config.yaml
num_hidden_layers: 14
vocab_size: 2423
norm_eps: 1e-06
qk_norm: false
init: "normal"
init_std_qkv: 0.0475
optimizer: "soap_variant"
decay_fraction: 0.846
decay_shape: "linear"
final_lr_fraction: 0.0
doc_mask: true
Each number is 500 + 25 x the weight over its row's rms, rounded and kept within 0 to 999. Layers, rows and columns count from 0. Numbers have three digits each. The size before them is the row's rms in percent of the matrix's.

# down: layer 5 MLP down (transposed), 512x128, rms 0.137, rows 59-105, columns 0-63
# up: layer 5 MLP up, 512x128, rms 0.163, rows 60-105, columns 0-63
down59 109:487485528549515507516468493486511530502538513466483484536475498489539569517526482533495479496498485496474484472524529500493484534496547509516500528488553472447521476497487519504484475486492478
up60 091:484533508509491482453521489497474501521491490475492491492480561509519513503482515486459494473491565484465526483497500474474513461455495502491479486541490538486476513516497463519499461515484489
down60 099:487507486491530484543532500499505506509483514516442451486529490526457488522537479523530520478531453488543480511495484521518494522523478519506503514468456464531508502482463518481477533532471479
up61 093:526525441492510482487556464478495440492490491492492511477535467482484486532465506494465525482508464493442506526517508465489520502515482517526491496549495483501475503477479527527486488484554518
down61 085:472500491498498528503487496529499526488477492502507482521471526490516530454522489473548478469509544490545516481534486516496475535502476455508508517471507521455532521529557490509536536499494470
up62 104:504507498437457504511480508522474469488523473512501494462499511503492428555483557517502506510507503533499436490461499503479521479484503540498500510533479530535473552487532528486495496516493501
down62 097:488501568531547496475523439505505492536464527527499515522500479485527543445528504486490496500513494462511538524534510467487465498516493443490438522493517470484519502567481523509564511501494479
up63 097:478511525485493487438494479485534542502511512523481540507497515492443510533512546484472514540463532507487479488537515497517505489522551522512502518534544489491500484493524528518508486507504526
down63 106:481463473493457523516524498539503509541526476531492501494512536514464526500514542530498489478501539509524526479463494481492518472514520438462474486523497510483517481496500484515515510481522507
up64 082:494523524551488504476494470506499531467495487478469464544487524444505490535481508520469482516468506499529507496454466493509467523496475470515504484463498468501496532530517466537490476486504464
down64 082:515488512463500496508505533540480469525489481509541541499478483528524506510482504515528495490520453454482489487534547508497536451512525487494483506521528500503454531516476524496461496544505556
up65 099:511547501484526488448511492477463507529530521477519467535498475486511467511505493524498475517457478487483532536541553481465533496483537461495495487560520492507482518520512468493507472468502497
down65 102:540462510510497536560522524491532496491484511513482510490491526462479510517508473426550486474508509526522465496494488517527440469520460515497513500491490511472569503481501540518504486481510530
up66 106:508525494509533499514496532533480473507487503481479514545472477520482542535447518510512500501484532468525490432476471488506460519488495466508432478532449486536509502491514485522474500488516532
down66 105:483500527496503502477532541492463494492472464548457507510510531467528468470489516513523448491490466464490505531498495494525497503518504498469492513493518539465462496489447486506473457482447504
up67 104:547474466507521488552496482500521491466487510508505501511514525524509531461505523493519506518486493499499469474497528522543497482539499587482506488525463509497491492475515520520524518533473515
down67 096:505501546507527503484522491492491501516482493452480521507504491508492490514476497509516492495516510501500512525505505473467495507488532447483523473473526471543488542469521521518479500515532526
up68 097:502520520461495476469489495490506510522534494521476527531482500522499478505508469487506493507519535502495543476491483484500520476496477542470448510513457510471570494520489519475511519481526569
down68 108:493486485520439506501491463469518515458537511503425504458471513469435502501510458495491535489469479465504511501508479490511493534474524519545462522464479498463513477495501490511498522509517489
up69 092:477524466521537510490556499483504470512516486548515512517489505501500531487531522514461495478475496461439497521533504495473519503522476474475517479467515498516464547511425479524514489457527503
down69 083:539484485491463484504453466485477503542507515449501465505501508449521507477484489504535508519500490504542506455440499479535496493516536514512496521503458523507540460475537504480476492501460495
up70 102:482528499500541510489484518483472509441499511497483511466531499518517494521506528516496506503451503496476536517533560485492502510470526501482482482542479519503521510531527486512510460512451539
down70 096:484461532490488504516535479495486499524488494533529475541558558482513497491501483480488495515509509530511472511475442490469501522532505499516520521469495535510508535462515471499511546474530488
up71 090:482471529493471481509502497511489521503518463480520481476495456509509507512457502499506524520467491547523474486516506468454496502513511548553507561544481504502509507515499497495469516470470509
down71 086:510476491525510548455509490485485496493499501522495477506523519499508483477513503519512448462513516439494526509528496528528522500492498449464502489506526494516532468458500518507543456485499487
up72 083:522488516531465486481531472494496486532516515511475532459467504576496554539498481496516479522505526534518525470506512538543478477510512487528503466502447495487529520526510540522524509488528501
down72 094:564510510539521487477462494452465525479464499504508537503532514540515510489494501490466502489505489502466486550504524510512497503435446488482499476548452476517531501498480465545481510480513491
up73 104:502462504455503500485473524483520528453490496516531527522483474537488481534520474483522503485489483493537560472511525474483484488482508519478491488526502509482492473493442518479559499484523541
down73 102:490506492494462475529563488469478523542504510540501508507502513474531563542488485512493511550527526545481454561452490499540488492496532507500496516486511485512501497465514537489499463497492482
up74 088:525514547486505492519529497522530492462510523554491499506475520516519499462491481517500507477541460482459527495501552514501536474531464465481510492504499504449535494485505468485555487479480506
down74 078:463497435533506491526457507474478530549509434479480508472511445496467490519488496486483503535484510497517475501500476480473461526487528502499509492511519522573450495507494530511450494509510491
up75 075:499494490497485492474501505479493512482478513484513506534507490493457539508500488511472499418439499475473537548508467525478542518465517512499499496514503511527482506533516465495447484505478495
down75 090:489492472484521472454495474539475498486497498507512515520517529506517490513446555480511525531496497499540465488500550446469520463460479485490525501515535472474515528482491504506511481535555485
up76 102:481533497523553521463492462483471524469501505465481550503455499469460545480497504511515471479459492503531524516503482473495553497491471512477489475477483511499459521486463491500537508524513508
down76 112:540482467517497455506515539514554511498478492544512546519478486496524477536494525459445480513484490494467528514510511525463460474480477505558471499488526512534509453504537502447473483480497524
up77 090:515520518539502513494487466510512488504509501471496449531490494508464488458532536495520530534470506535466521521534493516523514482516520490529499437556486507554520492519516515516522489512523532
down77 097:505507485501521475513534510464473499479507543486515522517514523504519529545494486522497483442478462521512498518451522482484513541506519502422499479511512503457462525498556510496497486509490488
up78 098:512540510532517498545544492502489511488487494483499527542485556529461512479507532495506510474503494488553493509490518517520518512476525560503547519451493523498514509514558525502474489495501474
down78 090:510476515494463469486504496464513516480524538506543453455500435472561513550481456500494505505486511517475488514538482508480487508548494442502498471500469465493493504523454467507537490509489487
up79 094:479575519522501473423478500507522494482521499499527480496521457521525497523473475533480455443483489523472496501508496489467514532506515494512517519450469547505492539498463509522508507486453503
down79 084:508427499460474516530555515492473513511464469504523499498486530501469477497505484483504533549495487493465503495542477474497506512469508484509508466536560452528504522480554481489490505539491473
up80 116:496529528502526527517466503528489468529529506489481530519502487478514499507518509545464500496483519488517497495486498517513502518475541487556493503465494524489496539506475497499483482515519470
down80 095:504488460514479490525515525461516511519506485479485494553504485538488497510487510441513544501492431510471475540486478499510485501545479506489494514537510481505492495516482489511461544478543519
up81 095:531497526489493529502523471502503511487510478451509518535451526533532535445523473501489506492542525444505493489490516492538492513509574483504472503470522507473485507479500528463448511514461515
down81 084:456491454531499477499488503501505510545466507523497484463555461463474504532470512493517483502471497505486487502488478468500484524508458542487524479548495492522543482509467478529537502492521474
up82 088:495505525518538533475524536505520514522536486526497482532489520520484447511542529457487514538507501476471475479473494437533498475505443476514480536460535503501483461463532506509537476494528434
down82 098:515470518529505466511541443514492475485509514494506495437489562505497546515462466551485446494464512529504508522505467511483543531492523512461499499518500514494533535529504505465514537514507539
up83 100:484512501518535488524509527481479504479518483518471603536507490482492502509465483471470481477480503479483497538477533475530490482513524481474494503511458515465477477452483479455508472499529482
down83 097:492481511530492496461468507493497507481484506529507475505495498487537468449507473517508516524523517467477484482543485529529503550520479513456480538483482460557519485522526487557506522509455533
up84 072:484476500495482471509463507485476444482506495496492471504468519512531568514518512498498534507504447461529501493521475470474498465549502505487500515468503495482452533473521503453485482531526486
down84 080:529488546504530514481545473487478470477548511479467538484514456507492509495483502483490497497533511505487469506506517544491529515484472528523441564517503493477507464474485438508472506512481511
up85 098:474504514472499471536487494526497476463523507525513485524455516490510555492512481502471528519476504476470524540454526483509513471508510531495472534499503552508479514459485541500506518532531505
down85 098:450531486545519512505554463495447457452504506463534487532524486478493512511507505530501473477499511485508468486529493475514495498477484515498521468485482471459485477499492464531470480545481511
up86 092:488515515501536455523487523505501495535482529483495528498490502451514526571480532466512541532524496482550471439496538475468503539514495503480512503479505531456528510482501484515500490462479511
down86 104:484512484448507456507526517519504461519475495485531496537496506501501525497479538527536516476464456542443491489531530485472536468527503530477511503540504487495534503510528527514490506468466505
up87 102:514528499470483468504483507461479501516503531493489477470505509550537504474499505486479502449507498499491523490469489523556510505491486544481534459491504497547513508476538485581543473519473493
down87 098:461546457497509512496495562498486507515530499548457500514480503476513506516458507531490502517517493501462471530508518486470508491521527511472483486535484491514525468518484522478467502432474459
up88 093:547478549465470466511547474495511506509484512541480538479487512513519478507507512509490512523480488510455543482527526488501543496518456547513561484501448513489499499457514501470501466504475534
down88 092:459508449504512510503480514484494518474477506433526465530523516485508529531475487497479503440528485494526457499463477510513521509468531466508469463493505476489504519531507491511449499467517476
up89 085:461493481517539490490512499523506536485516491479467441523526490524473483499508484504512521465515537556456499511528549469508509495521481468491494434514481468502493536490514466508497502506475515
down89 096:519510475487457459514449525485504522494464509510503533496501527499465510544451504535489497531493486488524480491511428538541488461502495491516471526502494513476501462477503517482528462464495511
up90 099:526515537526472513466517493500492492509496527487544497502511459473480502500512502477528500504521509530504496520466500539495472438506538500525508525527534492546520482507534501455458543496524515
down90 123:541538511493509516521513516504510462481467511531515499519519517515454518560472531470464491507495476494552485473484502458488471451492479495561507488511499510480487527459489511499492515531520504
up91 108:539490537494494436467490559505488540482479487497534472456495533470542518502460484508553503460532513482531481488498491508537537468545498528474522518511528522460480501454479506465549491516478462
down91 106:497522485486527534549457529486534505508507486502479494523508443518464461451537482506437489564473475499481485512515484503531550509487466502494464476468502493546506504508523512575478505505512535
up92 100:518492481518472490549528498530474549501505481469538465522530523489493480499486549465490522470464521564537534470467451479490500524519496505519490504536490516528485508465498517525483463476457481
down92 095:501500489500537494470525505538488475503487480527506489455484470518499488447488447523537479517544488446511452524537465497511533500483509485529532505479513519478497486513516516456570520470499511
up93 092:458466535510530468432502518544451494491494469524518485498466495517528500503497491481539454520485503489481546518497521502470485496496490491483490509490523481469519473492560506459534473476471513
down93 101:507499525479424465526505481494559537556484529504485533536478505483496525490452517516532549478508448505531482513493502486540543481446480500526530463481491513498499536498476469475495540491499502
up94 109:490488528500523512488510484489507486511505560505464506491490481493517547558514537488498469562514501519482483551474482439515522481518530474513510483492543505497497476507495501518477499519470503
down94 108:472527533524468548473484468535506518561512515508494500524512473475543533466488464536507497564516502479485524476491498527507528477496513482499484470551528524485455468505470536500516533480505489
up95 121:522524517516481525493485459504556522467514494511507478530473511504511510476487468523515498461498556535525464493512496539526486505533499488497549493467465459525510533471508486514519524527516488
down95 119:478504507497439535473488437505521509545504497477522520532480517508505547479481463532518521486527519534516494475467509541513509484537504500511504517513517463511496504539526503508553482504465471
up96 088:496490494514504492505515492500487496471506532502535487533478504481463470510520480442483561531466526538468468484502514497507490547474480516439533472510519470515518518474530503515519512502436506
down96 087:483498521493515535475479506492534512549513499472510455482491473526546542509521465476511435446484480484530493521528510504479496490526484496541476475490492489508504487513499494508523513538513528
up97 121:508469495493484442493448486470481506505477491494516529506466497492533471514538524490444497491500507490462516535497497499509495513502538507471479492478458539532534498544507536514492475505511454
down97 133:546508474534487472508502534492448507556469453512516478491454515496521493538527526498528520460517527507521564503514468532532517478503518518507494491477472519525470504483503488509515485500476516
up98 096:510503501483496498521539484452525509484526493528540519489486489533469529500486511482487517482448482471483505494517511462486499492526536529502507478504497478520510560472558480552464508495464498
down98 098:521450512493535471494540502509463446525474513519500486530498479487533492496550483528540502501547549494496492492515445540513469493477508481532526515537456471499491499524460523458463500516486516
up99 115:496484506554522525509542514479534497494537475479486512521466494495495464474540533500491480493498554495499482542512512479512539469496499493482498511506534551487512542513472473507487476466497505
down99 127:439467501529508493491499523479527526456494494524497542498504489469472527476510480524494487573521495464500480517511530448522541479496531529482499495511551504516463500486470488520484502467472499
up100 097:548521523473537499502469505529536539489449520513504486513539490503487534517456436531489480487523500487510529487478481448494508463487495507481499512447494533515504476485522495492499513502500471
down100 095:499481509517479482462528483488510475542504496482530502520456526528480473460539547503472513507483512499488483512568475546474501545510517462502511458537497478508502545482504523485515473509548476
up101 141:528501435482507499502492515457543521482514474513499489499532484459469516533467538465517489492490441483494493462487493486436512521465471486482524507497508515450502493525466463521476483508519521
down101 113:479477504506516501456522499545485448506472506521527508516483493502500439449557509516485511543515439440509471481468504510512508494537474500516508465519498482483476485512465459470481497482468489
up102 113:500506475516452464464489503525501514476562493479526487509483501497495493524509516537554508539467477497509513508455511515511493481499502502490481514490512512543489529467485491511465527508513518
down102 108:538487524488527539504520503444545487527498474544487499521492484560487482496495501463473505494548492509517475503484538530490462508468470508519508513517511549497516480496490445495505493505537506
up103 106:523456517466499502526499533514451504464492525457491488484513537484497510485498491542528527488502486520498530513487527502443490482514485509490473502560500507480525513503485489444493523487510513
down103 100:526498467525492502524506516515536511513540471519499456504480503491521472490504488456488478515503475519508469474510495480518516502506506499539515474481538461521472481497525506570529467482514493
up104 104:483484488502496491514518479491507504535563459464522551493466508486525471501507483474505474484507492540529508511551562486482535517517509475505539479491464463513493487502507495504501478497466474
down104 101:511532498562502513546532499503493508473478494509509512477496484484492543500532507496485522512507529493500475534540446468491490515440472518546496539498521479523522466452509471516511504504515496
up105 095:486479527519453455513479492496542519509495523473524484478515512459494550528501468494563492506469475478498538462536530496519502508554505444513531523499551496474492560491497494518504467524480472
down105 099:542465515491490509479509469487511490484497457517482535546475474507458520493487559490495506524534498471513457516495495479471470487500496495501488484503473492492507482449495530504479507501513499